python train.py --norm_place="pre" --qk_norm=false --train_tokens=1401000000
Each number is 128 + 32 x the weight over its row's rms, rounded and kept within 0 to 255. Layers, rows and columns count from 0. Numbers have three digits each. The size before them is the row's rms in percent of the matrix's.

# up: layer 5 MLP up, 1344x512, rms 0.188, rows 223-289, columns 192-255
# down: layer 5 MLP down (transposed), 1344x512, rms 0.182, rows 223-289, columns 192-255
# gate: layer 5 MLP gate, 1344x512, rms 0.182, rows 224-289, columns 192-255
up223 105:120114109068166148164136096170167118063108190115127102130068137115106105162178133154097135130130174154081128135146218127136122115150108130104152104122139076130186096166111130123122106119088158
down223 105:152101155109153160119121125118128128131124195129187091186167143129119158127169125125104132103161176172163155149158190086133172122159170106124119098086127196107115132157128128153125113169083152
gate224 093:190140126116065091139120090064164129162167178095125116200081148128079132135151105152094131135100106068108126146129124139125102086128120134154144129064082158118142097121125164140189110098128185
up224 095:141116162139126153105098150122105105087075154134170098119146148097140116178110137127128134139140118082108185085092086118082105019123127124120146197099163079132122090143137098094122126104099117
down224 103:087180097125101094105130099134172080106186154110120164141119099180158162111159179094146156123121152086157121076114152090106144169141154141133116144115154105129121178108143155159188087110092128
gate225 106:120095098064120158128151175048145093124169112109162136085102127162174145156075143133109100148128148094085136137160126150106127151104151228115120094130106207118087160171178140136102166179153098
up225 105:080099102122098084130150085115184159069165186134163187127134075114135180110136120133156130135099101180068077049140100159116137153118113192163127138133095120116134066133177139161139209114076099
down225 098:134153067088126070118165077094132146115143168154090101087121148194118103139136190173121147086177138109190133178155091090110183082133152158165074136109173130081052123134132170174159116095151156
gate226 094:114136131124148083111112120164080075191180118117133116160182146115127132158111042183104168092088108091139189169153073131096128198131080130145154157118139090142188140121158124102126064135164131
up226 098:146139156109141133127122163094130088146125113153147148131096172172079113171081109064105111164163107111182219098166139079092124153104115171138160125139125070103128113147135115076135155117130121
down226 094:142116062125104166103149130095137115188134100120085128134120141132137093191145089158129101084188187127118061135108168122173100175090145225135154160091147178077166125144101233095137138134170154
gate227 096:119128124172148123130134161119143197156155154123161169102120129148159138145096138123105148155137126156125157143184072173120190109124157105054143140170118070142149133142153172080129105169159127
up227 097:162147207181093083147135117089149129160170101102129123146085176117147153139143103108167083088139147155081110103104174139134197091135176127111140130168176169136085110078160153102126152150154071
down227 105:068112084100111144154139111117169139155178174185158122158171170132134242130126188109074125127139132149151102147080194089143081139138087153088105105113146133146124111092078125118122096189120087
gate228 106:119157170119072114099146154037112127103151155154140107136127135173108072157100178094139110137156144168177125176138136100077116187109156077069116165119136127179111131103138112127194109175152133
up228 102:117116162161137103119158188132124144119168092072144126101070113106108073094116139102167150114095092118120120159179156157084126108065102187114138111145132175156153192141117126127157071135140129
down228 102:144132154114143125147119131155129123094168150176118111142110084124075170085161162108136104079143081158075109120116153139116129110134095122124105102201093148132104170145125116089157122155060077
gate229 098:123149169152141115120148168106053165149082189153118099141112137128083187102137147142089130131104106190119107148080114120129082177126104083144116100063108105099158173187092072106135091115175146
up229 094:058113111223152146105127094117168077150103116161154085127159121085180110109077112150153116119169137086126166054166168087170119153077114153134077121143111105091142121135146168147114169129154069
down229 103:115111098152111170156128138166145122190195173091144170067102160139118140157136102141103065162093101127147139110110141109161189132155109171098075164098125138162091114087076134125121092178118144
gate230 094:131137086073144091168100122141126139147196101075133141186136126201137141106115110140130134088127106178137142118123118085080138113192101184183112156130120159197184152146079148122139088057152151
up230 098:075135148170148135125125062103130083101123129087094126063086145091108102048094073145139143104112156165081162156111085175163075143045164097041197106164086135104156108089157145108104135095121117
down230 098:126136125093123114151140144114160121088118148122147191142127133147131141085119081201171131150160148104102120105144102119108136108077141138133092084131111128177118109153152131152116103079086081
gate231 099:109162103104136183125170112102098126123106163150088172103109161148090164134076113125132074202119130137113157124163163140102128156135103123165148160116132089092105128192171135067126181114102119
up231 103:136106168141105094135130095171174100127151094141155156166127092100199114118190164146152127120153126115134092163134063158114106129054158150072147074104131155160122149123166077176091124149177125
down231 099:154095138158145115136131159126114065109182102161147056117137169069159169164178130108164104089113143172096091114119113183157083178112174155159110110155124149172119122136186105141109066092178117
gate232 091:144126128150178108126162118156064155055131137145072141096179164123115114092084077176169136148107059120172093091178092096071093105153151152093108117143193137128107139125147109093144133097221109
up232 092:143116071059150034109101111127115121111090102080146097140195151098174140102108067144107109142092134130107147092143069123011091091148113151097100118141142119110150085102146153140112129075100074
down232 097:128169110077184156112075137108214131100090090095110117122136143143155147176156125155098111075160157144102091119160093104101122108078157169101117146197166143194134098071080131079099139143105150
gate233 094:121176146123178151112048128161145139124145137090136189138129077174110144146114084121105105120126093118127119139179168116141090096166118151036168085120107146147143163077079125166080162110126150
up233 095:091144150126088155160103088094164246128166142177191091124115132123116059059129130096122114088176157088138126096150105125086078165114099083173185103096159094166129131141104090228100128144081150
down233 095:148119174098129166130205077168140097180086092172156137123118090153139118066143159161130147109173125112143153099170115187119149155111122164187096166078169166176071089148096185127158038170174129
gate234 111:058123149148160140083080078026133168119117121123166089110148134116079131149174096109104105155067140036095108087127161143156088074113096097123104122139114151125141157054107140121055100089099191
up234 101:121082160130133135127086132101146159203131115177180144048155135172112097159216111137139156149101133082099168110069100095162125129140086135095087115124137131153101143050140206151123100086102117
down234 106:151171181177156129063143136083130166115121198170106116115082174161098131070125127083149101131134150131139092131148121107111127138118082192090128107110137104121184071159113100058118162106076118
gate235 099:188082104061145158071144097146173154145168164067143092150154193114139086115119097130170142141131115125182150177116113142131126173116131204181103142111170073140186072120119117150151176161129094
up235 103:145153136109149171160173071076109111115179093150204152075121136082101109056154154130112156115074162105151177132151170124157110138154120069081129176079157149085126162150126092151183123177164097
down235 105:119129173116099118108160086123126151145185161096155161193126132144097073150150189127138161083125172083060113094125132126145137122115070105132127103103086085152116155154141140120104155172108088
gate236 107:097136144090113088125146101079141131118107168136090089119154120104127085164114112181096199083117144125122134163206161110121124120113088115214162104135089152134132146141126160155138104135172108
up236 107:042166104092096135107152151114087164119165139153133123109106099177171088102115093096096071131153135111168106089056164138145144118170147102124144124124106065094131091151130156151167114134080159
down236 100:109201096165087122129105123169171127093160112109130141095116103086151119170156096069155096105102130099166124065065077114152122161138135112081076099193142095159132052133135111129110150165120110
gate237 107:103140127147148119106165105067119071086156161092112103102089161169119139138105104174122128213131086113164098118094143103121072151127117168091156151142111124081136157168120085184080167109167138
up237 106:127131130113092106160128137135164124153101128175165112123151157094133110156134149178129065085130165148165133116139124106119163096091117156094099114137160132105099116118131139083150117116107142
down237 100:125152136070144147149138146144151155110137175163163133143140130117108110194142076095131114089056159165095094099138140143126099130157108113095068149075095177145107159085105200162171138118164132
gate238 093:169093111102169180158114154109125191130101157148184162145120137144091167182088150141169059107120090120140165091139132130119096108142123107128116056078108105107172140103158173150141131120150091
up238 096:180102112084170132158104139143095069099166111126101137149143129155173089150090129134081091124100142131155140099131158096081164117159102125190117178084092178125149139119131132125087113094127134
down238 102:133107141145174155119092165146110132115090059130113112080146141122116092131097104176092143167129202112115095162099135157156195149136096157158070162150117164134077129077152111173144109127116154
gate239 102:169171124111114124071107205145150121092147120159153111179153129096088164098147099115120093154109044150163107220119116088171187122129131100177106109105166163138157067132129138098199076169162144
up239 102:160177169141074114117112127139171106135134160171148113170118111083169134087144130137095123097146117120152139138128114153096190144083148149112125143039164153125075145115155143143154168162119081
down239 108:081157179158137139112105157158142100135176135034151109163161127105137175166174146105100134075107100140130184126114083144159163112111130109117119110170152059124102117132190130165066133150097107
gate240 095:133072160170089161148103162133111053090122111171111177163123146129150156087161134104161154138111101165121206133184127143141133109157151138089082123158150157153088138134130097140153072142183089
up240 094:130101062177101096142155085134123159147201153113096083137159135138157126168102095165141191122136095164107091125139120128142080181077137101135075130081079160115141126124165085114154193102167133
down240 101:139097134133097157100184073161124125141127201175151174149132124076139088162135113087131168121124123040160127143125107150162143118097074140100181131149133115099107133186165129144124146112103106
gate241 102:103095105175142170104109124035076148129129163120148137132176160142063138141071155182104144124129086147152170131172103173096150136111115161113114139125111129120090109122113054158151146114120182
up241 103:131134223136094091131150139186094142108120080096100168196131104134179145144143132147164157097148140136123127129123133139095160166112116163158192114169158073149113132096161167082150129113146162
down241 111:115138149174141171115054166154079143104142089120156078153083138120114113147155129130086062174120083073146088080148108090221091156121178152098146092205097118139125115129144126126143128097161172
gate242 099:123132135141146131107154112150123145138145110134134040108161149071131096098122138156155175223103076165124110148151182078134084147157141113165061030101158121171195182094117112174094104119141166
up242 097:176100138145156130122068144130111160128101114146168142141127079088046108153135127125074146110137146040094082126134111122103154156086119212138117119139098155109151164093156092111178178147133131
down242 094:152164133123134177139111059129182111138119135117136190073161118082151170162120127089068099091126179097124123145137112051090149100129173149128150136140145095134115089135115195159173144091124074
gate243 113:099138121100187143180150119134130153095165153058132061132111157124141115142044131196144091120117130185126105109123124091072141138201149088142147154115135168120082141121054118103122133136133153
up243 104:102081111087123169128114138153168138144069146150047117174166100137110069106161168104103105151116126141119073110147156147094149128091124150132125124153132116129142164152129174132157169139086143
down243 100:116144147129116151125071064144177171078151118134124078153159120139163094070148166182132137114114141150062146152101133137133153130106149117189136116153177105156133134114109129139141172184169060
gate244 097:196144142160101119186098195155083100160105075079124084159123074203138087097128159094160123084167091114144148218135140099165146135153141154140174125097185131116170145162154136144152150064128093
up244 095:176102138096198051049113126149044169138174107130118107120071111134088097081106150162183178090140182198138103142129174137143120119124093187151150118135031120065140078068167132106194112102175112
down244 100:114130135128167126099105088187099106118080128108125120097165129078093190107163151133165132145108091149130106029125149174136120180186136113173110114156137175145113204120073087130133108153098151
gate245 092:122148131146079100142154165112105113112101101139135162140113197154166131089144147129140171144133104148185171065145115063105189147142104188169099158107103112143163136182137134084143142110081123
up245 093:122160176180197198138130136098133119141199076085125146095149135177121152159202141139112081088092146109107124102162168134137167078137105149152211115069095126138195204108131159095175166172136072
down245 105:120180148169118127162119141131183171127149090165140113099127146175100140112158145134078086056079155087158140131139165147106156119155127114184104113097053083113166111094140150145163169111130119
gate246 115:102065088106092106141122096182123095139115145112058135109217108093049099125083127112165162135106091143132139039135137153122114124111119133094108135191115157150110094118108142114129112122114126
up246 113:163118098117156167143147208166147137149146104086089203164160187080110111151103118139167116129114179201138144124150139166110038076126127126158150172112075116144162119123101099093093130147117123
down246 091:174174180190112105065135123108137147070071116137173119130101147123199100116080080139109120106154125170120191098075146114172103110176200139133104096146142114128151088159117139115138137152127135
gate247 111:151091181122132156081072156200092178199116122194102131075177122157135166113157135112122051132173139090080120185132062127197106093152128114096125117136123122115108124115102123098063136126119091
up247 107:113147198080102115108074153162126164143142140099098120156184104152120181083130177101093100101187117144135065116104076148186144123051139120054161169123120133116140117133171105151137199095142109
down247 110:172105114145124156077096108115104132136122093108088119113148157128071132201120124124134138127096119121144175095156113139114098105092137170131173120142131137121139157129201063061053119176164167
gate248 097:165075133120151131105073117120104045095196109082094139150124195165156091151148101136117127119135124137158112142148124158109143143116112133151154161145097081124174207176117140133077086134118073
up248 096:136131113179134184138095113106106107200120103095198142136154113061200163152169131091097168156092151169148100086166121147081128149150094126132168129147161115127169123161133125060077079117076151
down248 101:095116082082147153158128118151103129121108159175203136149068222083147108164119165170136210145146168148141139073160141203075142119177146145171133101119133128100134085141136136123115195152104103
gate249 101:154116111113108118129121123121172183112187145106068146128117157136141149126113150069154099168156085030119139112115051100150162121053129122121152149123115125113120152181120111108095123114113112
up249 101:130133139167105138094126241116112153107091165022100098167109132174159126064183147115107118129072139166170095129142103131134150162118143100089096170186116139166137140126103205110063182095090111
down249 108:138095115121087125174132197160136191100143113075152118123116142081058149097102192155088221077090122136142125103137047137172140169137136176052145092115117109121134192169147130118059132095161155
gate250 103:158150105110111130159071115108073146177127099109079135105149098143108120119154083124097132119092137101128144158108104141169120148140099103154185160126163134122118122090142163163112197134159163
up250 100:130214167162115126040145126079161179159169140060065125114102105050134079060146092105158166069143197083111152119094134082115191184124109112140079171140120191154091143096144116101148163093137113
down250 104:173149117123125175098161134118079170112141165082074154137149121094115167090119145171141169208107116138127154120107126148132130137159117110168098162166132136115141132140157139147158119134101150
gate251 098:167119055098132140141103100126093167141151132107088130135099108105185128140108140148121091145044159080171077106116101124145086087083158144140143144096073147150131091121157160100092110132131160
up251 092:076129115138152099136046191142068131090131144106113122121103092113145172124122135130121142153103136119150123180148043099131095077123126140118145131099072062080150115104127106179109173109129189
down251 094:055169155157056167132146088095242155128122126121097172122160153099163119140151159150146108124115137124102168153132136138142113121118160101084132042134186174117179057115161110110106106192100105
gate252 101:084163117155090188115136157084131110116061107122142098130187107104178155116122152127164101081216143087120142135128125063127163151116122130041112141137130148152141114112115106143122088177119135
up252 105:175090063147172137110152092093167129145131151109083122186138178108151130122098141129111118141172146149104087131099131210117088117130146146055127120119176073096120164112102086078099163115141111
down252 104:101154170101092086132133139141194135064184139093123188166101163099098099093089142174225114138119140136140104139181134148169133138180151135113124167127140074127104184116128092132179106094147137
gate253 102:145083082097095119123108092125200160140154076105112167077072148163134117108110094150157155129150127117146115156100184153100108155206176096122092145114124156117162109107150119130138128141159163
up253 103:106149159138145146099083074090173112076084075129183142119088118130155105069104102197139088123122134086115141156125145156123125103083150101179170079123106139120165084151155176146158143159136148
down253 102:107133131102157205124112129150110080123124130138168101164102127149135103126148118078176080058128184147103146172132089138122160102121104137152189113154090147151127194189087145140184085149163121
gate254 097:059132146077123099126148123091126156135128155185146121135068130109132152111059131115105165146145158103080094091087141141142124074147237185093121129149129181103089102133081064190137110133121108
up254 098:120192084128111130156140149139097141104082094141070143145181114137110136086136102110171136122175141076107165124127113090152088079155158146132086120118141152091128159152119064143116152135140125
down254 101:137098108094166146196160101135137146099099109142173078086112171070181104122095131176156177155124154149080187133151167117108106141137231188113142136118042164115129079122035154139177119147089152
gate255 093:125192129101116135101058156150193176103154106163143146106116091122124138132073172120197137180074119120160093158071203077166140099166107113177183097074135104137135147128080168117127143158125129
up255 095:185145121158162082139122137113106199173054090092132131093130136104102083174095077128133183125085183103109136101095135101125168073139132137126223178166139121094127137105066115081116124145146139
down255 095:179084091092133105115148078133204077092100110142129105150116090147135173122102153063131125089114153147125094110074158121111145159078141112141136122049127159153084078164114146137176156099131127
gate256 100:189095126113199099167164190101090143134119134147150057152164145150110194079106143122180163146150101121076093096139133156152092154137134126102163106111185103107132157172129070107145162121123199
up256 101:168130121141147136093118140110118088097138137128173073141150158150131141105197154134110141144108096126100090078134155128181126182103158100123140106176212135112095111097065168126155122146101173
down256 093:139117160134105150105144132083150107097126080162149127047192162115124075118123106173084136118101082116145161127130125086113070174109117135156128000166125168196155091106090124135095152176123134
gate257 100:120151110169152111097125050034119099129081139154157107134114075134128139180150170129107069096136142112085089127107145081112168165116159090186092191095116119133121176122129099138154129145141156
up257 094:152134177089110156073177130148164097130108173202122094161110089123175173135132099110172158125111141094141113139151084103196132150091069171148136160149183112108121125118162099142083097095110182
down257 104:105195079160124121112135150099116091173145138103095126146129152098148137122107139171126150145126170099112126123135092101185076073076125136120163098068140121112091108071170134134159146080135136
gate258 106:124078180166145183157126097136137090110127136117144120104152148168152180130120124121129146122132163101100103118141081107118116102128170166126055144151131113128160103162149069121067150117100140
up258 102:148110094154133123135141199119152137171146105108078129177122114149188138121164094136141165149164089142109185094131082147114152116095088092162087188160128160122173081110138106162128159131117112
down258 100:170138098141123134128097126098105153120139180098144119100134194113044105170099141066176123109135139133163071155147203122116118092150082137127113111112143123129083166131072123150145106079174124
gate259 100:105092112142117165156146100136140138044113155142177108136122124132078211166215085155140115129155152139080117115201130133120161138089127105115162103096165135161142150136142101173118101145122172
up259 098:100176064126142135132122114134124091163160085156114151145136197134093129183125144099097153095110089100108136095106110104082131120144091179177140153160114162064118180163140162131113123153146155
down259 092:097202093143179175134167173125144136112109122154097162142146116188118122153151129060147151122108169105131133175121180117131117123101137118119131102158072109168100095051154116100182180121159169
gate260 100:140122125173111125133152140117072132165112100104120156069162160158115139099090122116131101126149144160131118096172109184087163126129178120131190176167073146122134129097139179086139171087135088
up260 102:127139127179140119116132104063174138094103142131106098151157152131134113129150145098183145123172147139129125118207129111099085168167138134111136106123107154130154129114145158152144179151178109
down260 101:109084094148163189103145112129176108078120103175147121130146112177108145133086096136189191097124135127130103127123124074171125101142094149153066189097135197167149087179121082078137131124085146
gate261 100:121094079171110133082116150142071118117153139144119144078111104143143153152178155153143102115140090125100165141172144139168118139083166136204182187161113133144130191145123165122148155147147177
up261 101:118097090113140087182210217091137156140108085144157105112156127101110111131154115118144131120072155102155138104148149130102188115168101119151143148111127125111135122052085158134126144164171107
down261 100:116082125127128108120138137149106123147178142116088168089117103105151117129185146154194126143108101114157116140161154122137138175087075126113087140144151137118115138143093082140147139080151127
gate262 097:127137149117150068120096111093123082128141159131152053150174096129203076133160139142157116156124121145116114163096121116162129145086161139128065126122097157140117149123132129156108080151113130
up262 094:156140157104107098162108117095101103082120073112132167137136146109141122124124173145116131089092103084156098108098108105119080161091133106187055104130188123107113182099102118105142140134175191
down262 100:154069079101181100160136153095117100155128108127119155130128127165110127105127104144128000098121169190165132180110125117077192136092133125120113149120143179169138181144192167099138122089153108
gate263 104:066154145121101100126081148168098173135083191065148063157173149116122162075126131088070143109130089088148134149104067134144128201082136153144131143151086174150089151116132108159097169163092191
up263 106:104169222145135106072118170092132108056059121170189143101109133167178175174121165131122075109144111166182134074112177122159139096115089134099080174120074149157110150090078150119091159112143159
down263 103:143051097119102108097142079149122138131156095106045149179077112072136126135119126090148150155113158112145142107113139128175108057076132164133162157129125122116116098125175129165136135131148209
gate264 093:097096166134141120171088115147090191130113149056163169120104172137097056135116076106148126108143099127125116087098076157108108108185102118120088134148102102148106165144094159144143204162173074
up264 094:173143108146134101140103101139129158122141079112159104115152126089122127158119041100124188159128084137225118095104157133088159162151156113120125140140121115136131101228064092102088102100152136
down264 095:199104110186120148092145099150146153118133125132140178132162142100070084085129132146187062136162196128107152114138153114141124082053102115146126064087136130071143115133174103149125095175104110
gate265 097:091177145165132081102122130093129140121115132154139151143060172139112137154180141139123141135150098123173171172083202165168116180048177173072118104105115151165155121163158156151110121127194112
up265 095:136145124132151154156127142191160081064165146062127138147131145082143133142100148154134113136171143146123105115147157165149087130115147095158121147107082166127051172183073096084144093130086177
down265 093:122146132180175122097108129109137165188120151113081126119050120189095124101171086105116097110080116083127129152161134123106178169116185131151104118104053161172140149130082102127106099139135119
gate266 123:163113079140153119152093176092163138073158165122122092134146117131132139120162132191075059109102166110123176149081141160053160122107155176088094135091158169114155132141075145139130166060129155
up266 091:152139061132120088156160117144099155156130123139166140125121142119130144135130117155122105113189153154042118173149074135181179124078081094153097111129117097149088124059119149130084133155152117
down266 103:121139119116117133137161120107082135179105077086152103139127174166083086135093096071129137139143130136149108079145130126191101123087106113140216129133100100152112167109137104108183081151114117
gate267 101:077088113133096155146178065060108144103155096082126092095141107114114189112168088149118191096159117077169156119135181127059114164170121139172074112191090170102146078037143135079139195127145150
up267 099:114200090112136182102134142208131153117150184127102134120140110094174141067183158138128137128149122102137175110084140143146125106120170121191090172103097181153142101108123142099108185148058128
down267 102:186146100184121149095124124116112113126126163155211102169080149152166114139105161210136087113107134105172155132123112142165145168156124117136096110142124083130155150107183195147156078103099102
gate268 097:174144144104057149157141152126067138126099098092073122203082079150089115109160113142146177104161128137123102128169105091100098126146083105159115116154121147092150168085126092116099118096126099
up268 097:093119155127150073115101106093121144105166116072107088108100142124143133176185152115148134089099133112131075114153106154108047145085173130149114185125108084115154102125153164096138131087081138
down268 097:192101176082120119098115115144098132160112099114073160193145094054124069095102129158118175164107115149101150177192114067115186177118098125133113146143101144156075146110177120119140100114147100
gate269 102:132131145144132102181099103130173132124100106115136135130150087128162131104104116093121139104128162095120155147152082147063144186148082168174078152127112160110186118123109104046144144195101178
up269 106:193167108127133159121122188188142122167143123121155147182152098107155109142151160138106132084091108123167150142122118143104124139134109139142178196136117157195049126098099127130112178198103095
down269 102:128072069124063129097135163135131173136128194119111079149096069145166152103127107116116121120098166141156131114121151136142159212152133132085108145126130238149156106109167162167138114094190163
gate270 099:139145145149104129120081165143132150196113143121106124153126133143121158128148156098164177116170164134096206092149123138139082185100129123146170147128136106132134148124107182134155103148104174
up270 103:133100101109066168131136110158102092140138176134154126132140066086140101179061115188102086199024165078143152122166108144146127096125151079102090138173114121106127161057103154164144186117140145
down270 106:106191152126093089129149100125168137068155131124140164129124086164183131118105124136096120129109151120090057180133100119084148034119156132144156100157167150119149098116123124078056127110125127
gate271 099:152093110166163147133150173137028073081108134086094076124178135101158112127140077121128117141173162114159124112149170144100120129086135119085138135099104192092077154120139150120148107111128153
up271 098:114102143116107144113093137130103118114143125067156113093099147071155118169095151085118137131085108125060132131107107137130159176092074148144143128187162106129096116116113122076173171095145101
down271 101:076136155172109105118129090175141090086160142096182094137142122102154139168111136099132125111101131095104090140102115119133089145155180130143154132141144077123157113150084081118138152096127139
gate272 101:159185131137062144129096140098131097171147100144109185148121195131154150134121098102166120118118145134155119151131123077159115129108072082131176076133153114115133147143099187126132107143084060
up272 097:117123181082155168185107192172122115115139098112151122090115153186147122125193140084073151069091098129151081095126108148123153098085056110140162153112072129150124138162194120134135197117123118
down272 102:117159146081104131099116121110159169141110171146167080087100129133166066164122119108087156106116096117127153131076130136084133148128185098088126164102075129102130166040128052154128090150126146
gate273 103:105116175167070130140168136148173124174150147084100103147099132093125133117119128109154146082120064183127139107140087125097130110109098183128058141111073135093165108116114099101125184146110124
up273 099:128107118125141104089030100075116097128102154102167117093114197058170110119123138112129163132106146107178112149089068120193147117114113112123156145077083202152142118144101120109137122139144130
down273 101:114089078079064152138145064170152162152158125151100167114168109157135115135086140121106104123083124172124179120094139099103127162153056150101102101163203136108186144081127135082160175141109117
gate274 096:145162113152115077065080134164094103179089182107090106163152167183153180110133131068103161072103078142155190165137148174181169139151112166144126076120174132134180134121175102085060149137162081
up274 097:114144169132070090071135095158119090170187121155057102136102154084089173094119114132174105128108096098087183148131158136063179053084149157064148129116154151092157042107087147167167078153065178
down274 092:079163066188130135109150121178116101070171097182127150144135147104161141168145216124138102081145151069145144118099083102146151168105165043134129169104177081138134165109131114168136080137118158
gate275 098:106069109129136141087120091177132157102141085089117184177118084188121163082161111127146104127125134164150141087088106187131121143139134100220132110077124122102155195132170120089160153110144107
up275 098:136150126101130148126203094165098091164200120147130114144120122112130111132114134084112169148178096124086149093167139137093227141065051128054112117115135071112118116173121126118136166114141096
down275 103:112101189093128144096113150129135086147110176105158156111149156152079103217113147108119114127124127111150098149109073122096159161122128123112159142163112131152102129130087120093082183130170172
gate276 096:154135101140132112104100189137105158106116100181084101117091151111166126083138107121132109111105148162147066135160089080096170124136167126129108110121134114158153051101119086172128139125188106
up276 100:192164124165100088114138053123087097085111125164166130125111102210130154159128158131113135133112176093150103079150126157132123156137127201133165125126142140127088160113191114158127109085126194
down276 104:151182145152169128173061127055124085155172101113114143135161163193159129124200103076085148108110097150130203104152088134131174103123140102103127154231095110163135194073155135158133152138111159
gate277 109:138069109110106101155109138148137069138104130196078142132152168094110106075160081111157097114152076143128099146148131159205170127163093130158104184101122147110113142122167128129052156130153191
up277 107:109138134145136088077159125178140116186095143073122093109076143124091115110100134155113185138140145134151139116147132045125158109056127116067139082159154129134139140099114138139162071111181110
down277 100:142122140107171101075085119172133152151093149114172100133110186154190139168118119137129104109172120139076090181162166063141140163099107090116111129127115133163153151139121197171170123080134124
gate278 099:124155121159064106136114126155084128166090102129070126088098126127103139117135188124128111151088134144083061093079165109143112141141146150107097125151069095116149085126142115116155141105171134
up278 097:100091118117097117145148141115104090181112137115191135161059132106136160122070160116118129062136114107146102195159140116095115131149133132123090124193153087151162108089162176114138128087102174
down278 097:164102112165152099114142152106150143115159128114133143132106131145091125084101156099085124186165131129151161144147091173094091146156064079125111165095141111128155162175183204102108129125109121
gate279 092:150160112152138179153124153165127121174090116154072079136145192113091154208149137103107187128128130102116134124050116162137080100155083143140161103182119106151128153158160105126153143124121117
up279 100:133163158127107133150086109131108182116140156115161110117114154121141120188147161132087117073113146145127096106140139132068084135114147121120112147112170167113129088091127146119123138161119091
down279 099:097139121112104050088088113105086125134144192095161077061086183169182159143129105143096100093124178102126093100161138129176135155111142183122091137170110117138136126117062124160101111111153160
gate280 096:146118122067108091181155156142148108170083184149120108108101151144102026163057096137125117159128076122098128099080124103167109114144108111202143148130119173122134107128138199076196130077138106
up280 095:114165200090161137077122099103130071148149142069112127116106098135185105113115161106075135118154110087209175131121139184120084141114080111077142095140067125175148150183096113168153178106206150
down280 097:177158133218128136155127126128131163128129103134084119084120129095128159159120143094110072073184103147082109110115080175113138127119128155136088148120117107147106155103109103070217153141073159
gate281 096:087078060069157114081096153197069179179102138172098135106125061130096136135154138166233170146168160102141097070135118110144188126149148142094182105132137158139154127145142131129173165123132136
up281 098:125133170114136187101196139093080149154104088119144151131132134164224199178117132126134088105161197011098097081147128082120168132124189181137139173118172166137095125120121147145157100107088122
down281 101:155131200121113107193146150100121119150123126080100093129148159120109133136135080137142042074134087083114117131215125103134157118177110138067136135115131147162110185140177128127142172123148153
gate282 094:094122122116047150117062024081133136146129095103149137149155088149141122140132122051073129060185091079114087145118130177140115150160125150114135103145137083136120151170145096093080179140096165
up282 096:114141138151163145166136096120133117089141138128123165170136101119101182112129131127145118149140119111139096099109141141121094157150161177097086110163189193081172129091130194072163106198183141
down282 098:112119105127126092136107155164051176144199127140179115066102153144124090103133129109106168155089057093069162173168140115070088074130124128125112145058109175060119159167138101208153134103103153
gate283 100:120099093152095133170173078117164126139162125093132090178144081117130147152088105153107132096143169137070116144138110127093129076137109190088092126120154095101130071146078110095099092064172091
up283 104:090183106092133148091173145145155095111156123073117082124111164141152125208137102163166144136096064138138138107099137182079126105150164112093163161033163112102154125111165126064121109095125119
down283 113:097103145114194099124090121137124168141133079157163212172160133172078120132109129154122216133067119147099107188139126050104136164130156125168089138096081097088077143144144130124099110130121158
gate284 100:091160064154119147167121126118103119156124182141137097100150132066175178081139161086097107113150134127097151106149130115118108119135122106187119075113066130116125135161108130128098135167196131
up284 102:197114120074073115145101109157116086120137088136078176113164112170103119130104112141155167125088178125102103152141092148113121098099122148094107163168120100158082125056180075135171139122111086
down284 103:142126123128103126135158112142169123125160081176140129104115142150076080152091121189141200157114152159154112137124132152091066151147193114062161127166146081080149153104085146189148132129162124
gate285 110:136169121156109135096065122150076106093177155153156089127116164167133099171185101121133157171140147125096074095195137099143129103112128123103156160111177139158124103105093100138143112096104079
up285 106:076104110178136179123161201086124162136110046102090120156076102086168136074131121193112097159127114144122159150140179143112131138099156075125207070136126124143112073126164087172111135122093202
down285 104:066187140102204136132079180119159112155149143158144162091152102127165109148111079105086106119096109065110175134137136136112138128113105103080119069151137173084134143155137054130128188069137148
gate286 100:149091112145212110106151101121090098131139076139157127170129136148159167094160088122135149175177083103066133074171135173137137141129108055077168104126092110189086179168111109095065174110104144
up286 091:096098114109135159161170140169116122122117130140068151115148114136013084151171083163175174140124133083168110180101098054113131130121143157097144174192181177110104127138163138140101088158123121
down286 098:144143115147122108145110193203111187111139140165087153227185091119099160088153156173164117135127150123189127180157077153162135137100102083123134157115140124146126141088170128119156146155182144
gate287 101:228111110081081133126111095094091157127149156131116133136135112086161108167131122093106128156162106113195111054120138109127103083065139167149142150153144047116117081155198138075155167140131122
up287 104:133117158103114161157077136086121149139149122168127150140125068121136072137130131135146190131094103113148045106120119119112161148126129145113081112128134073092132132131208086153190046128112165
down287 112:140133139148138097124104135143127141145141077117194187126151151097094121119133121173121165050051103111150086175078080118113169094126131122137157128056069098152170137127153136148151147120095135
gate288 106:123108067173127114146119156141116130076079121127116160142108136103106164092085144089145171141132146138154111115157095188088150091133131153099147117096172078132127026165123140103136123130206148
up288 103:096166077194126102144152115168111123130109107104072117143152160126202193155165076141163139189058134131162073125105107162096149102108155187116109137079128121166135132126161130170148071152194171
down288 094:083142074118156132201159066099111132086101127139124103062046127138193120125091147112096159109084092139157069157147168138179140121117170104132127089108137127168103100119110108149135136121151164
gate289 097:107079085157157108155158168133138064112061124048115079096125090203128144139088144097079085065199121104109083137191169177122128179076126136102094148115101198082107118120156101112128141100140125
up289 095:170170185130141152145101129116136112139171119137100144173110146122149148099097133135152124146110130153136173107129131160115131136181123118139148110126147185171084162198188089111094123134166119
down289 100:178094146113031161130089115126156076118131122158121138103126104160132126181136157125104162131148098101135139131142113144157185124115145091161094130152078142141110141139060129152058112135144141